config = dict(
    num_hidden_layers=11,
    hidden_size=768,
    num_attention_heads=6,
    num_key_value_heads=6,
    head_dim=128,
    intermediate_size=2048,
    vocab_size=16384,
    hidden_act='glu',
    norm='rmsnorm',
    norm_place='pre',
    norm_eps=1e-07,
    positions='rope',
    rope_theta=23500.0,
    rope_fraction=1.0,
    qk_norm=True,
    attn_scale=0.0884,
    bias='none',
    tie_word_embeddings=True,
    parallel_block=False,
    extras=['some layers without positions', 'local attention windows', 'attention sinks', 'value embeddings', 'hashed n-gram embeddings', 'a smear gate', 'skips across layers', 'weighted sums over earlier layers', 'capped logits'],
    init='normal',
    init_std_qkv=0.0202,
    init_std_o=0.0202,
    init_std_up=0.0202,
    init_std_down=0.0123,
    optimizer='muon_variant',
    learning_rate=0.00104,
    beta1=0.95,
    weight_decay=0.19,
    lr_head=0.00924,
    warmup_steps=76,
    schedule='cos',
    final_lr_fraction=0.1,
    batch_tokens=[65536, 131072, 196608],
    max_seq_len=1024,
    doc_mask=True,
    train_tokens=912900000,
    max_steps=7625,
    dataset='wikipedia_en',
)
Each number is 500 + 25 x the weight over its row's rms, rounded and kept within 0 to 999. Layers, rows and columns count from 0. Numbers have three digits each. The size before them is the row's rms in percent of the matrix's.

# layer 4 MLP gate, 2048x768, rms 0.0717, rows 1463-1499, columns 0-127
099:471513504539519474488481530507520483477475496459480500507524472491497489527487508468527508550497494474491525503529534481519458494521475537492540489477483478524534485540470536540504501472475536475527509521506510494535524505478495492464489473457465504530503521520508522504512517494484479479526495524528499509459527467509464525491510512508487483525517469530482537479424536525479491464545
094:439501505497486493554518527478488454482520488527477478481481503494502496495501497501498517496523463453491447523446490515513509454553576496537480520531492498477527485451508528481499488491556484514498520521503481510501502514494486478525506514465499489499485536484486454569510458521506547484509493493459520514549448439440532507496527490440502502508476526513502560512473465515475512511459
097:480519500485546504526518500472501522523522519469478508487495574524486488461507486491513490497517492486467473493508497453448461480490501468505485491492538555513470472466506497482534502476483450451568486475459492512487473475518518498487509514505494481463552524508473491468498517502521500471500511515521542518495545481468524506519447486493509500468521477492499501517441504472480513502498
089:529499502486509501487530497524453505529541531434555520468452523503507479495491518477511502495505500490510531488525554494470487494471523521477511482472514487475500507509481477526504489478502531555485475483477505466549523477501507486477476524510479475451506492499507524434522518479486495467480491501495514481527477525492511509475520534506465526445477487484530493509517461487469503483505
101:508517496493521494557575478489465517471512517483492533531520484507453509520503500486497529518511468473539512521522486485568535529494470546484456504460459491547477429502497544525513492510461540498510487490510518525531491494515499453486528488486472501471483506482518539534519471483514496500528474519516497519516547519499503472493521509496499531533506503502518514517546520492510489498460
099:471533494499513456469487468511517472494409481535482496531508500533506481519564466506528486468464516492499505494514494470491524478465514514515497494539497505521525494505502524498480487504517539512525533504491508505478505507475536467499506481569476462498517520505464546457489496479489444470513552524505494512488490533473525496493495506461506502470518478429477506532535504517504524526517
099:486464482481492509514470525517491475516474533484486524527437475428490532526488506493469501472485465468517497498460471506506515560534498528514490533509464489515486506503497540503499504520519511543524537536514480513500526507485481516497482475493449522530461530482500489514501466465500502479559510520494535507478532493520526514494498506528474551523514503500484492490552488494516481503534
101:522536496463537547510445484487493524497515520464493516506478506495550532507483494455503529510566490507553449505516492490465483461492513476504476494483488504466468472476480477498473508493491535488497508456469491494467493485531520526530486488526529490485516482523465473514466524497480526507508454505511533489473515450481511434518477494492505524511481477495473477536496523496438500508463
099:495477472502544579471490481507500482488511481495532458544508491492532539487524528526503489505526497469491493554532488523541532527510527448460534494504507531500491479485442476536514495484493499473451500503453501504558517541486497484502480524489525525485495488482524518488524499489501497507453552515484531502540520553510519551491484480500477498491541494490495457483500516460511537476472
102:557523515483511421491460538475510483541500460521524486490508453543477500516495502487504515472512526495496498516468544486504570485499491525508468474508490475478439513484484480519477485494532438471469535485484524506507503526461523486521476463500534446490475521563500448495565501481500522494515488483521469537519500477535487510497516472510518507512523499487491466509519509537529470515480
093:534498509486486488462471523484526468485538487508480580488524481498444455519518510529502482517506495515519438505477519479487472482520511493496460538513511544472489491469514522500474472492474517550499481453501466477478470530498483458494499554501513495458547520497466501525514488512473531468501500508537513496529504454493476477513531548497474478510446503509505536496498513457528513548526
094:517513480498508506518475525453494480477536507438504468554445517512509505513512549463497550490526502493531498499485501452536484522479446494527439511511493494540466498457491499482500475518519506480505511510480522477508493536497515497478474514503524478525536484487464487507506513486490527514443504453476483532513520516491468533480516462467515484512554534461491515503484466549441478469516
096:513505493467468533474552504525509515503479503467484531501507538466499486443539497504490535470504529481476540499484475498515478551465509523535464486547535455464471494503449500477489507533487504467486480494514484493434485498494517479521466504479508490514500517524506529592510469512477526482526523468514492542484502476489492514469455509439488504476487470485502492503493450491483513512503
101:486529452502531539512487489493516511509493496558512503521539472496504519487504488537507460479524510547549509437506484496493498534473483497536479488475539545500517515459523481529502493487464440499504491514502492533484530488486533470522511534465475422460461521497508534490519487551429517496502480492489518508515516506517484507496493475495472505523462496480529490511496506521484498483510
100:484487548570506518478504484526516497508435499497472532506485511518529471513467582470514496495493491514507509436479525546536502517501520541493526489485496504506515503488481495490522501531510472557461499490495535476491520484524534479496442543507493505460494548513493498515530486506536493501492477500472452536517497497499484522458457500497519460536492503486442449509481468479526454461464
099:519530508504524514511458514553536474484505472471490471502492495538505498519456491467507497503493474493504489467508492536511509476493473524527489525530561484490549481512512537511474508533473514554518493468465527497480460549511477551457510485477479524517444519466496551466534520464491531471501462535546525485482484500498496469506516537507476506504495482521492508507435528523494469527455
104:508463532489473513505547499530482500463510540511483566544490493474541521509514474490475525508508474495503517523504560522480504526528468507474542523453492504516497523464493561490512463506524499485503517509536494507455460523538547543481493523488495485502561464514443501485528470512502479474469531543528462511540469498505512544494493519491530540498537513526498492504497475535557510480535
099:459509484461488501467532464526480490501539504528484516516499523462508459495502505483510496542547501467500520493498485497462535508479470528502534472480499539489528472491496528498505522495517530538503511506535490492531512452464514444520486470506477487492468462481474540506491516525501444474494479488523509582500481520506558507533497496499498460519482491475498482504522503487480541519539
099:490514509478509520515527498508507468468483489532478476520485488479488508535497515502487450491504498494458483541450530504459508507520492515526494525534528499531503502519521497490515476466508483510513447552484477499499479511491515537494485508489520494497518483472517513479504486476512478484479515514534533534493477517492520484473489471485479492529486508524514479528535448504497487489467
098:550519490531539473504516507511463537466514488545491492451466494490511480445505505474486515534488517526506476502493521514508509470500489482512525494534501494505483539483496555490549531531478523580510546498487518498462531524448522483496457494515468512539506466479553545480516495522501510456469503528488511479523540512436529491517495493524478492526514471515491501508488506524455492517510
103:571466517508483496502533500493482535516497486494510481486527512496477462491485507500523486517506478517502481526498518487533465457547486549492479482539447487523493488482484466495519508482477509481492545510529496494503482476519522492506548501511481494449494503477508497502478483495497420479435524513499496487527525475491504540502513501507535523498490498482506513504499523514501518502504
098:521544517521560533540511491519526482457470489482508533410561465508516542496495434530522510595466518524502500480509472493462508508463508476498510521478531493552508483462494523449506460514515523533512464526483527574518505488480525448493493473518509479491521503545533468511540525476490475486517497535525509467501492460502479531491540531484530452516481480495461515494515479511502482483510
100:485486497523521451522440430499527507489503533460472489524522533513514478503510513485510534493503537475500472530463494503521479490527499498524472462509525495530470474522526490516489562484490515508490435471494471571549555510493528485489508491446490487505523540452525544539539491535506517496491494500528501506495481514519536499519491507490490506499539482474494479464455532494536549477461
100:491547428492521501498495548485518469490497488509473457490520474536524533474477504490476519502527489528472501499521503458508538466514560506498490537463491475541446515493482474506546537482523508470485465446473538512513498495478500478484474472494509463498507518479512488491511531506506508528495480491518579473516485517497523417517498518504521485486546487505461509494488520517541494495531
096:476492521542508496501516529513486561541441498480502482458457486492501572485442474470496527480517465477487490484470490537459525532479514472475501476459547490519503464480481506523517492480552488534508504512516518462502467505486524499507498498498472455474446499467501497500475511511496509514516515496474560476513486477508510492488444521457490467442472494493484479479490490521532533512469
102:498498520491508518503494478490472512482521512492524494486514480513451522498504489498474510497470473515479485498533461480490457469521486535489440454492496507555548523512469501513494511496502499464526490483501536450534498544495513541484485533463518494512496502518451525507538525456534517486477493475484497497493486547481504525501506509535452488507465515474494481533487482540496506526523
100:492486569486516506515497523462487506498509500567531496497472524507481439542520496523555476497461515515511517482506519545455519539551536495496508515453484514496532464503524486520470509465476501482538466495508527500512516525482494465522514514510496499486518488502496506510539474463544541484532517492520498498469520485482490508512547461502498489523571473479505511462462473492487513502523
088:499520467485481529542538497486516478513478493522543523502489494486499507478497499488513486503522497499501534502523471478501473458500505507475539485479512517522479470497508530490500474478518540474458510521517482491530531518517529469449488517508447449500506521502529568477530504527521509496517563467520533483525493514516507502461410508490524447433507527457513500521492543508496539483492
101:471540537512511452526434456544469443516477560470501511488452469486557484471471488488492545462486552508504491496468549500505485520491481547485481488482506500519509474479508497491540520521527520555521459494521495459528499511524487487516488522511503511496501514449516527514495481531507495434541513483495538482516520490512505485486483531487463488476558515471504510501504519511475533501493
101:474474451492462489517491487496523513491552542500462531508522512492498500462492468521509510512489496485510512489525479494494489522544505496491527521508519486508486511450508531490487480534501547531518467544495482501513528508491486505507474498498500521501490490523489481502469525505521501495505540522507520527523526514520515468508476484459476502467507493531493518460531529486507515491507
099:494499463494506474506554468514504529459473507547490510480484497461507466519472485489523489487491474487482504519463482435490496512506510532445501510470498492467513468481552476529527458484497511514529492509496551504508497504504530480524513474520477499471482543517512509507492496498492517539517506476524480490508510489515496537510524491494521478466553475494513495523486482526460487515455
101:533540495489496504519467481509516505507475490529559541492497475471560484495513513497481504505553469527473510502521488480490502471497483484531501458532514482505540454511486466503498524500497487495502485517510511470494515482541462464455505491494478490494458516457545483548498518473480484491485495477478540505486520535494519458500481509478510470489476501555531518481518528477517517519514
099:516480484487518515484560523510460457447517554496491488501507509490524464524470485529519516476529465526516476488489484512509515515516499498490497506472473518522519497486501518513492478489473525494551487529521492496512569480492519514494496486485492477474488450487455495476536457474474502534480509533504550489520449495477509525503531523476485521499508472464487465541504481482507480509485
100:482493490511476528492509531508505476533500472463499484525519510480494509488478502500519514518484511512514483502506546518519511538507497482483552457495495417462510509487527550495513509516518481520496485482522485530520496506506512524498468445486508534478475524460539496509450532464468482478493514487550511468506537509509507458467440469476455526517527491473510513552448527515472494440509
098:461502554537551503507538490554457509489550489509486488512500489523504481506497532524492495484506485512480485541474499518561455483495474535474459477502509439513541498528477492516492494508498500441529508512508517517483480503485484494526509538471476498476512521511481511545494469490500455524521453477467531508483504492507466523474494493490507492513470508512454496495495492513530519506487
105:534512482505484462515548538520548499501486508532537490481540498479505426525521489482508498539520495489439450480527509510552493485457503523496448491491505500496479491514479500519523528516527477506491556523461509504525514517507549505459514542507522480493502539533492538511535526477509452466527477514481520459529447518490542519508513523501486561530498481501536494496470468508463492496485
102:498508508525516496469525508484531459511437516508487456483485467491509490495516511471426479522476515487493513479521564520469502479468481476513493483501549504500509470504535506457514520538466486486517541496511475480529509472462493483475471453560503514490540476485539482479472504521563517483505522498528521493488475514512513460503483460461469505477515504514493454474502503540509489537488
# layer 4 MLP up, 2048x768, rms 0.0699, rows 1463-1498, columns 0-127
098:426468511522442523490523507475469539520526490549496524502537509480497544472550535513512533529480545475471523454484518495532490494506488458489517468516480487534485540526527467556518513446494519502510464476534477452509461512489485464525503504552499471524493528518528498529478506483474535473525511566494500490484503528475536525474530516515565464508502505493524487499534457524490498499474
089:443484494487540488526510517461529462532507513499471541482480417547471510475527469500534487502523497504527469536484518535539502504457481486490485529512521484488499516504505520471496494502551501513484497514499471470502511489507544481532495523524516470491497514491554517502495425486511504487519470489500518487521473484482495474528480487487489497526498524507475503536495481516504509533515
091:504476482507507498534491473510500530492494496501498532443459472528489540530526517483518489485513472480509511494500484513553514501479487508507473526528498509501517523528478495540527542499481485508545482495525521480528545494517498471535515502488494492480477496509483486490536492532503530521508469522513482465502484536451512532522501526500498523509513537478525460521543466500512499501530
086:540497484519534523542495500504479517473525476489492447530474468531503507490502522491509509487462485499452526502472453506517522529457479502489502450484536488529496496484493488463511480464554499493487475502443485496502477527456510479496510539494537525538444511465467436528507523487469501507553507525531507450499528509481487498461537517475486547538509503495489488507538496504529502491481
099:453528483502522499495513503525456484512483530514525547504513517521519526481517541513510487503521502477473475514499469482518534478502456530432464516492491494520458495504492532511498499487490496551513500498545475497510499483486503463491487488491456446499517500550481542485466472495535512487543506485550479502533544490488522492506496465477476503482516465506466505479510518447507532470505
099:494535556448504512479540440489466458525477502484486514509478510502469536521548503536488478518489526477525502476517521453508505493485484510514500541502469517489482497506483503493532508500476489511506518504509561517502496490483533489486520507549449514433458513479524533486510484526487507535512512444523522502506523516487502482486497497468483527479478524509513464485535502444529484494502
107:488519490480462512494539484485532463456514480489489480517548495553478509500516478516504481495497476514528470456550476510518473491523514517517515501495476492520495489463526507496535516481486510464494494507496533498479468487502477465493502489477501533485529486501526497471490500508479513498523495500526508456506496539487487488445520485551511477513551482497501481475475497497470521470468
100:463540450508474490493549537524498512509514561479495524498482538549484498497548537483528502479506523489501516456513491503534504507464460521471450531485534501516472535531501489540557479479502530500564532510557487507490512510470478474481496494501485468477477490486532517510483490520527502500471464468466451483522562471514502495478519536543464539497508490496536498478501513483477511497492
097:504432534499501524531493557462494543495502467481486481501524454553532473510533465485495519541546496529514485517474495526539472500507513476518511510479508513512467486480539503472495503499482481461490525487466544531472473545500501512547516466455493519478510515525549486512459499505514523506487477498499526538508497495530492489531507537520492439452480491519499505497481475509488531494507
109:519501496502520507517520516456520509506505503522532574484508513521450508484525513505506491526496548538438481486501450522521511488512512517503496507521512492485502512521490510511523522529520516490504475527501507540534550497505535472503563555530535498525466507521467536486497514495559509452447506532482484516494492534474500488486517565491525524504485502544488515503507488420499512507442
090:467452486462466483504509498512526513481513481495510539504479477498479424542507520490494510500490489506549493491504478500488491486487479498531484497493511501539502502473479481525502509557471496528488528488489501540495489509492513464515520466477481517502550496472537493474505464490467520535536507493507481516529479483484474503483479524510531507498529488459496466514500501498475527534541
100:491490512490526529473472506488532491495509483481520512537489486498509526462532466497486532528512531468561493505482524507540527492472494478499517492540497505518464498433478518471536453533546485524512499531526490510535557511492500478479451511488531494499536501512468501538490470491504506490494508514490471506464511508489469522451510481496485485500517507452485519532481521540478485464494
098:481489511500498495478523501491454477545495508456458481490533510504466481475467506496507516486493509478517518525497539532524534534537482548465494479498491513504520472531542516522484464503517515472491456489553458505471468514494485522459522489478486464491548477496511525484500488499468528523518511520513584498479468480548462469486518491485485496463498506455478499486517526527530517483505
099:488475493506488496487503500441518505494519507398471517500517535468492465491505487477525514509503483498479532558471525495493539511534519497499515521526487503500482500514494482481482536520499580526513500510521499489504494501531462518512521491530458501515523518493480471506493504489504474532540541491500482487549465518483487485503510484532505482473509495490467512519448499480496494495523
096:539511544530439505489478510494457518509499497511513521459532492502451508499499496539482466523492489509530526520485488458504494461466477530490510486540506462493471522509472525520522494494500498513485471469480527529508533468465481505499502474502523505506504520512496493459515511529499476528503501479532468511525486513451482513478490498448527487503502480492469529473488514497486549490507
101:514507498477484484513506507509492483482528478518477495502528511502502490476472517509497481535522512548505484498514488524489537521469487464555521527529510526534501543528541554514513506450477527504537501509514511472511506490495536436518509526495492514487520507521449472483517545537519461476481471516504524486532511517465459493478512532475523480549487474511516528504489498499523502508476
106:469495523468496553513543527515493498487494503567442501501500517467462527528474531468503532506521496521547523514490550530500534485515432522490480530509505534460505469512480471486483502465503508509509534531516524496516495537527525511468472498502504479506474504504476494436496510510486509507459565530525468478487483510429444477488500524511507507478496517517528526530493528506456519496509
106:520520549511526493519519486547532485522501524458518499532549529482523548525439528534532490476520491520470503461493495485537496500494492462474477507513494460545530515457482454475516442552497463524459456510472538470475485497527438524479504504479485557490528569502479506513449454488486478525508480468508514457557542451504453467496485512490527530512523504509487507453506517529512512523477
104:528489527488485522460478452497464488537498503498469533489495448518543495469509517465541528453498489545460488499560494493504510514465487467497506515543471487497530469521527481523505529484479528458458540508520512480472495521487473493521500497502546475503473480548466537500509485490530493486539507484502434515477517464541554524508527505513510479459478497489489509517494457469525511530500
095:499478495486523491505541487512501524464496441510492497466467472490482498509528518497498515486530522505512459469499450465507471499500496484489516535534514481461511530466534509453520526507461513526545557526511509497482501513534534529491510490498471535510535464507520485478505517534524514498509506523504517500477488487470499486513485497457539514482511511494519522493488493502532500517465
107:515507498488529453498529486492490479527502525517501478527526497474493482501499511451548518506506522521519487541492516493500500559557463515529542552530495508530485473489529483489486515481515469510481547509506501504477474494540561457496510506496512476496466497488519479524500487488497471473445545496479517507512493488489487531521510489514487496448481504516478499467475503511553473495508
092:469527465510460507583516498554504486502480493525509493482499485491523521508506481516542517513486517496504503487477499515510532508499484475476493491503464497514508496473490524515505527527490485520503501469479500538525511485507546541525511487503524496538471509486491496468590491477502495453536525515480511505512535480457462527513521486513503533494550506456489511534488500533511536511530
098:506474480463512511481515519505500530484504472456516486463442498532477539526479476511463496513484474519478459542525522531501439439532537461493491458498476512528540501470478489511504480516471513485504507516519493474524537520500510527499493538504446458559513532475470513486518516503515499516570500510507492523514479496483500476479497541502447463511500507509507546490479498525462434520462
105:524500487456515510511485464488470465455494495471524527524517522498511499551515513508529500510515532475474512524491518516514524493533491501525510527525513468508535464503515507494529457536537497541495475488522486502482480501498490506484431483523500511533540529492543478485493552448501455527521576519470518500529511476481507509494489503505506505492502481514484494470481505525513502522470
092:489517436500486504509487471479519502521490498539497553474507523521535481436493494514520483518504495507531520481510521528482520491469500491525518498522475468512509473503491524515468530538532467475488458495537449505453531480506470507508452506518439498471533509487507485476537496534496494483511499517498518508504513460500475531518482556456493546440533544491484530450539468513547487504528
099:525498498461486468465539513518506434540488525482507486520504515512534493471480504502447506504502522514489524492476513565546542478457429462450493507515485505521513505488492495518558529475506489468502507496493493485502516499440500509506532466504449497474512510473486492493496456501516483525524501476495525516483490467470525517534509483515481482474540520558468490483516509487498506514497
100:488504516496509507504508490464557469492546523499490475499483490533487546517484516497541509508476536484539517492475504543470506491502501498528502494493499541472513499465507491513479495489511429499543492480515450516467466512471489547506457511491480514500465507493519502543550514463482491507486518489505541491436541486520483533503506471452508479501507494480506469491510441494494516496523
095:505495531495505484531514533459516502490534511480527502485497486493486491483494478536478483502490490512519530512528505496482473499503475457526532518556493554466474490472519459479513455499543498466527554485481496516507519447504507527498512521539536490476469494479534505485501525507524502477522534499510510513524487540532478562524466530489503427478520480488526528504439519527505547508523
098:482514504535511509503534520515501511471524485446534537502499529511545503480500468525514537528531474468509554489476539489499509534529529496486517532486496511476506491540465536465469490517540478501481491498511483538460469521452497507481489480496506510507522536483471557521530480506484538497477498497476463498477473492465500481474533522547458485509493493475503477512490501477503515491478
102:511520526519521509491504512540581495505508473479530472444470488496494492489469467511516519523529500510495519498503526517459541538469510472526498488470491511503479504531479586512469488504502475478499493492503542522512498503479500471547486482529498498478532498482483466503488543513508470480497536476483524468494519515510496468533474475477484476499491540511515511537514552450507485466494
097:542481498537495479510494496490469491503485512519468459506462459464489521483514533518408488501461502470527512534521469498468506517506509534510491482501484518461506504521506558475494450525448460477560520466475534460507490502478489510482500517494480535499541516538506497479461457513505496530499527468499486542489501524491508528501523506510495502499517472489514482513498482510476492495472
100:475507507520470514474520498499493516550522547508521510474545499501522489533480518502486495484519502550473504482518482500475536473555504497501465504508478513494474525498472553536501512549506465491497504519466519497455507475557450493484479498523495528469452495497511496480482511535494488525497537482503526525508507541508476501450505472523480492492488522534504514486470549460484474524488
095:475507463493486490509473459506517485503495499518528483537446493503489502531515505491494434488521460485452455534483500507442542512514465516491499474520482467531535515509507496499461513488490482518506462521504508499518528494501492473498520532501497538512542512515507495510456497503494523501498506504525523511535481510506488447492484525522529462519491484531485464479540511479547486482524
096:482456457490509488502495511448509537510489484469545483501475512504487513533476516506463525514511551514526483480513486558520472455566497540483451467553461468472494472479493492549510507500488511503500489492475502477531472552461557524520478512503484491476508535482533472471516465459493471498504479489497476503490453542504504485495514459504494513482538495509477456506519511485460513522470
095:440488507557482488476551488467505472504493488489485493502520484542440485477516496458482514429473510511502475508511498494509480547512485506505508507506480500532536556491506420491484528522457495483492523517488467507491487557528467484476518499502495507445533498531548491466514489493495518531508496443506544495519546473543478492503516475527496521498517513500513501504501481483492521441493
105:506525483449523531485489497480538501488476502494488516452458473481488499512465480496539456500491519512480513545451480487519461502496463496504543512482530488538510458485485475517480480493521482479516567508465535482504508507514512480514552460511477505506468478507504505437503464489460513524527529502507513501468507518474474524486503493541545463500513476525473471539529514483466518494465
# layer 4 MLP down (transposed), 2048x768, rms 0.0651, rows 1463-1498, columns 0-127
097:545518507522508496476484494480474535462490445469506518523472515494524512513502508502499494503511477505490492535531517467497505463497519526505529473479488473530513489527528498460492504465457512517516513477467515491518528468495469491523513466531481519487516489490514503479467520557494492488503476529506529532514457480514492462485515531500527531490505510498507490542471513501483539485512
093:480488491500509523481500543478542508531473502501530471466516524503539494456494473528499532481518509419503501486488521504481486524464523484449483524495497513521487537491465441532517509520510499461528535522477481466495532487469524508482496505540464499509507523480545521485516488511456498527513453487576511477494474487544467514469512497498530513538522528508499517505479512472512509512506
092:440514471495512507512496452470540519522497477487504537467505520447500499508496487500503499496480489488534502434507435491471519537480478547517460467480553483522487516535461466490502505502533520489489508488517513543515418532494566505507478484502511502508519536529507502568482487519498490540516545489490464540477500510522494482490477509543504532478475533489481524445513455542517488504471
087:488485498526519455508524506482470498518444483536505498473523518494474542451477474541517496509498471507475486498518507495505489449485520510453489467512500530521519529502547522539497486504522504494520522489512473492527494507519498504445462510506478475545502475454492500508483450459537506525537469525516494504555468474518471523527460509459511506528518512499503551494450506438502497495487
100:486597476496521438504513514505509465537470497484504479484486484506516511509523498529475552541476486503507495491476520492505478509500475520524562519545485465493551554539529492472491530511487506506507537498545503495503523553483519480550507506541480542489482485460480513511469487505536508493500473484490471515503495506510487457495538482485514481507494521472473533482489505507492466506492
106:510509497491499472497503513551532520513480473482524502523507515468514535465471515503494481481497462492520484515532510488508499516485480475544465503450511450496531527514533490543505490510519532493498460529465483545507521417499519492493503517479503492465469440498494472521436503479493513491493515514522455520501511495511502534517491523505510464533502540543505529498462532480485483552528
102:500526497545463502494509501511491497497496470513498505516513511490480487470510485490503466495509475537525546464540523529496503455522443481520497504488498478471503519495515510465511503513523557518491496490448497514535541515491487502515457466517458532528540485527527522457527482504479513460487501486502503503481507497489459449530526509464517461461492474481524479476470529484505504502495
101:484515513525511521523507507445526491511526480460478494455497512516524494533487516507503460486504500534506493507514457559534526537503469501458497496520494490484531453519522521531491507495508456502497505501504480449485498529516483501489485421502474461490485524542493513527517527477505493503477462508474502492542484485496485506480519536425465480524474503503494552537491543526525522617533
096:466514473487500533504460483535497514505487462519526478520479499493499481529491471518475506442484489512529503474509510488528485438478533498499522497500520497507520517559481479493520477522502499480514487469483454497552486489509517466490503490545490475518508487496519460509506508487510466503568549494489492464472480485520530538479596537512497523491467510511522540511499539524475466502482
106:454442555504489473493495490516488508449499489529467522498501497475537477477461470517508531500530491491561498501529521512470472490479500519536520539504499500498583512495518535477515536515520501485521519506482484527474500493510495538457479539461498506475497511471525538499482526529482497482492510480484533480471521506490528506540516511466429466485485518477530452539494466462523507491517
092:491513512482513477519521503507510504542486503476471535471497511495451498499479483451491525463534516446486527485525522483466465483467482503510475505459476516460502481484448494465527449493511455492476470486513522502495472511459544529496494530494560525535499535506487481533499483529501508497489494560467460502510556485506512483464532536467516517502497512484495534529509530523496505486528
098:526538502499487504488435527476529469526473494493537500542474533519544521524491537492513439499518497490511484516479508462502503508482517532514461501468501489513522456501478502461516495485483503524471507490511515501493477531528477474470507414460498510515464454518535489505486512523523511515518542516503456501505473518532486530443499490586494504509453507504495488520470532497520530516510
098:512500475441508502462517487498490485513506515454516505501507490485528472517512527512500477510466527514505550494505480486526532499490513500503540505494506452453497484579511521456524474491475442515492460516502509493489525504485495493507488502485482482489555482498523509532503493513491497521527479484492492506474469525512492485491472442496489493519495512479498518511519521499481464472488
100:482509540513509506520546505498484517451478542519498535524520505509440520517495513485511532515505483455492527484474492512481511503545501556493533473498511515488494510457485489475465479489522484470501502501514507474538472504539483484511468543478510501496473532499498494548442508503460536515473466513486495508439522450536533496519475509534535492501493515531514505482485491522492531534503
097:489493466507513472500527539503541530532440519523520532516544495475513509487452500484515491481486508495504537513499503530514492533468451485470520504525473528530528497513540516507480503493490512539547524470507473514478524451469445497538504533526497522452476519546539495553473471498460479533515542515532520534488472495496496485521498497471526526522556537507561545492479567456516539525528
098:516493552499491525480535532479497493447521472469480508476467526462525502536512494504486516495511517505479469513525476498506471476458499518494526512496506508497503510434515522494514491477516463469487501478478497551515466478480496509478481487530493525529490514555510522508520488492481507528508510517517511524510505527539521507504485518447471506492522502500475480521489449500472498504496
102:547483520491489442512512525486531505427524537510498470567499427515533516524538514492498547487531440539531472485487529504462520496455477490464457511477484491533494486481487494535447485511505531532497531496524490475513503495493480502505494529512483478579517482545552518521522533506493506529493514476479502536485535527514475502550503467534550507539467494533478496480528489469520473485543
106:515547483510487448484544496505476520477475503506543490522493478502528501489501506479507505497508519507515508481519493466480464531519498522515527476477468477486504492471482471527538477509490510502497498499538490485530522462509498500509491527494514506478507479481497483489482509544515528506540479510453524516531490489474461476515485502456460504484485490538563481528511488540505546492548
105:538483513482534510517534507491481487542519539491478506513513503547479551513558517493540528443487464488473506439452470530483502559524514458516538517491511518512481526521501475504524474487487509515501556498523486476480513492527515540479508466535507493490499495563520476526573524510501489481510487491489523500470489453463490496494476559469472503496509483524484480516459527512482494521520
098:481503476457495458492465503548504499516486539480514530436515502489480503492514465462525457509454473462485497527494466505535488504510496519511522507547489465528483495498491510511538455479543493479375475475491454516443498505513505502542516520505542478482509489494492496438484495501490463498533563446505522470509506514519524520526521483549515492515503507482552480510499523443501534489549
106:477471519473514517503489533479459577507494468501514484524495543523525524477447522510484495516502472545507470516522457497505522506460513458525483498542544442467503518532535491513472521496501558487483533501516481478462521525508511524540466521508440508447528514474489519525474549512478519483471499497506497501503505533515499535506491471502536449490500502483494473522480516505511528551499
094:488488502450504453522510521524483471497501521485533542496481511499513517542514483423521465506485524498482510483506505484482469501459528514478505501523537471492454504522505472489464497497486489503486502449503527472518514515516433479574454460520506501463498489461526541496523489495472557535464525500526472503458497447547512522514545499471505519521498504499505473473527494463505484475505
102:546477481536481499507470489502501498470523508491492508481482542500491476481480490470494521492480457532495501528490487484470486487476489538487521499537480488492491497514498529550530500534540489502507534470473505521487469466515503539528494510492468510522511510554471521496458538531552495468513545437474553537524547511549488545526502474454488478505486504513498480478523530483494482467469
103:496518511495502527489493473531495525549541494472516522470545529503463505521507502541481513507523456530413494485478506477528465544493487471499472473558471501526461462487497534482489485494472519485496508484539488533487518529508501501514514516470457492504451470527539483511511489455532498510525511484505491491488508494523513497506520475542516500499494498491504497444501497470499475519490
094:499515470481509462487502490468536519530446480491476504490494495466502558479538519441477484505480505489500476547525511532499499478510454476432506473479518508511447485469521449525516490489464528524506481462505468498504463473469508501526472516472497497498457511503509520446493480498511501513472517507468489481441514507502513484468503542485492486497485521459527500497511479489479464510498
100:556497495510507522489522524526465533470485490482505504463496529491496516456546543497508491537494467509524450502518484509477521519473505531512506507541514451502504490519475501479486499538528502516493495520491484529482490528491512490549453504480485495492536455519462507541528514521515534519513507527528493525483495445493521495474493480532475522486492478517500512501480479487514477493495
097:461513528486516521560533467565472493532484494501471495540536503522481497530518503510507515489541478476441466521465515497532501472475528498464515490527477497483504532537467490553498468516452491471518483519502523508531514430513533506500488504523493458507490479518463493506463479478493526472499532467521519523490491491484525536496514551500536461484554487510490494498523544473492528508487
097:504482501508528478507502516542468467480501514490460510527504529530517500477517514428507477490478483477496515521539489505473463468458477444503534521497505498542471514545557450501526528499497508505460523498498457478485525483510515513500525493498500520479547511492556500486524507500482479495499486507549471500518472479493489494473483442524546501482477499498519503517503515420542522515491
098:479503516473492505499523475549486540513500497478527484542467567484518497512537495479475475518516493470513504463546534518467510492484516499497506518494462469490535480476489493530467510491475501462530438504533495472472501492504492523530454455518499523466455478541505493476527480490471456497467555544540517512506485538555500503515512534477486515522503557526459494460545502466471469503472
100:492478480532482510465518489506500514525482518463502511510439516509537463502525503457466501542500549509471496504485510507512466474497532453481468498507499511476513511470506470486533536495500490475507544518495493478497422495475499489514499486460494528511471510507510496502526494534485488523488513500506445532470507541512505488533499503514542525511487525490502491535472468457471526463504
099:522479515475451544516457472480513488485496491434494505499501495451490487496515499421532475476492508478508472491495496519504517462497489488444497512476459511495496498492491516517470495477517540485441498508512519460514526520524510510509504513529451481484472493548507547504521469476523515488458517503483527465464466541508488511508497475475511443540478502503528542546494529500472482506496
098:469486523475471530536472532520510483539471503494534516464469451515498488499516470516501472495540513501520497477527497484517508453493470492476507466488436448538487492518482430485504491520519486471511478507500447544480487469545485487481491494568486467525503482535494487532460537512528492502488531506478466517494490523500483482472507504504499464503465493511500538478491452516554509502514
095:515451510501488500528530544493519446480484482452505489509470489438501501502515469470473508524478487549497541500497478524498487497494520480519509508490542463467496478511460479492479503487521502477481510505479537505485457507504500501514459516519503502482504484482494512549483524523506494473526514509451536519510506481460491550490460488529519492553469483490509517545496499526470466488486
097:500496533501483486514492519527476494588503491529492504512514460483474476479490535522572506507473484482481534503451519504478500490467513448515483514470458498508456522476505567490555448483521502536497522499513497512499504483514503497493474520471482485524473457523474506515487514552479507491537517511511478544505495475478558495518498538535529482514494520526456521520483533531481512526494
097:450534508476483501489490553538547492544480510522517523462494502461524506540529514531442463527487480521484496485508507509502503482525547492510508526475548498485455475501525458474524529527526525440520530502517538496523513541498542464491483499516549473493493483443466516484506539533475471485556486523522520502431472512506482522491517498476446479512513533518526476518469528482524461473475
104:514479484484492499505525468462480525464541501438502478507449488531497506472499485493516533480506501504478505474517447492524475478511527507532523538506492523495480491475493472484478529545476471526462486471518477492475487537471453483490499483475506439490462522534497480539462495512500478484494514451566472483518474469499544477490509517495463518521505454527498542488495471488443507533544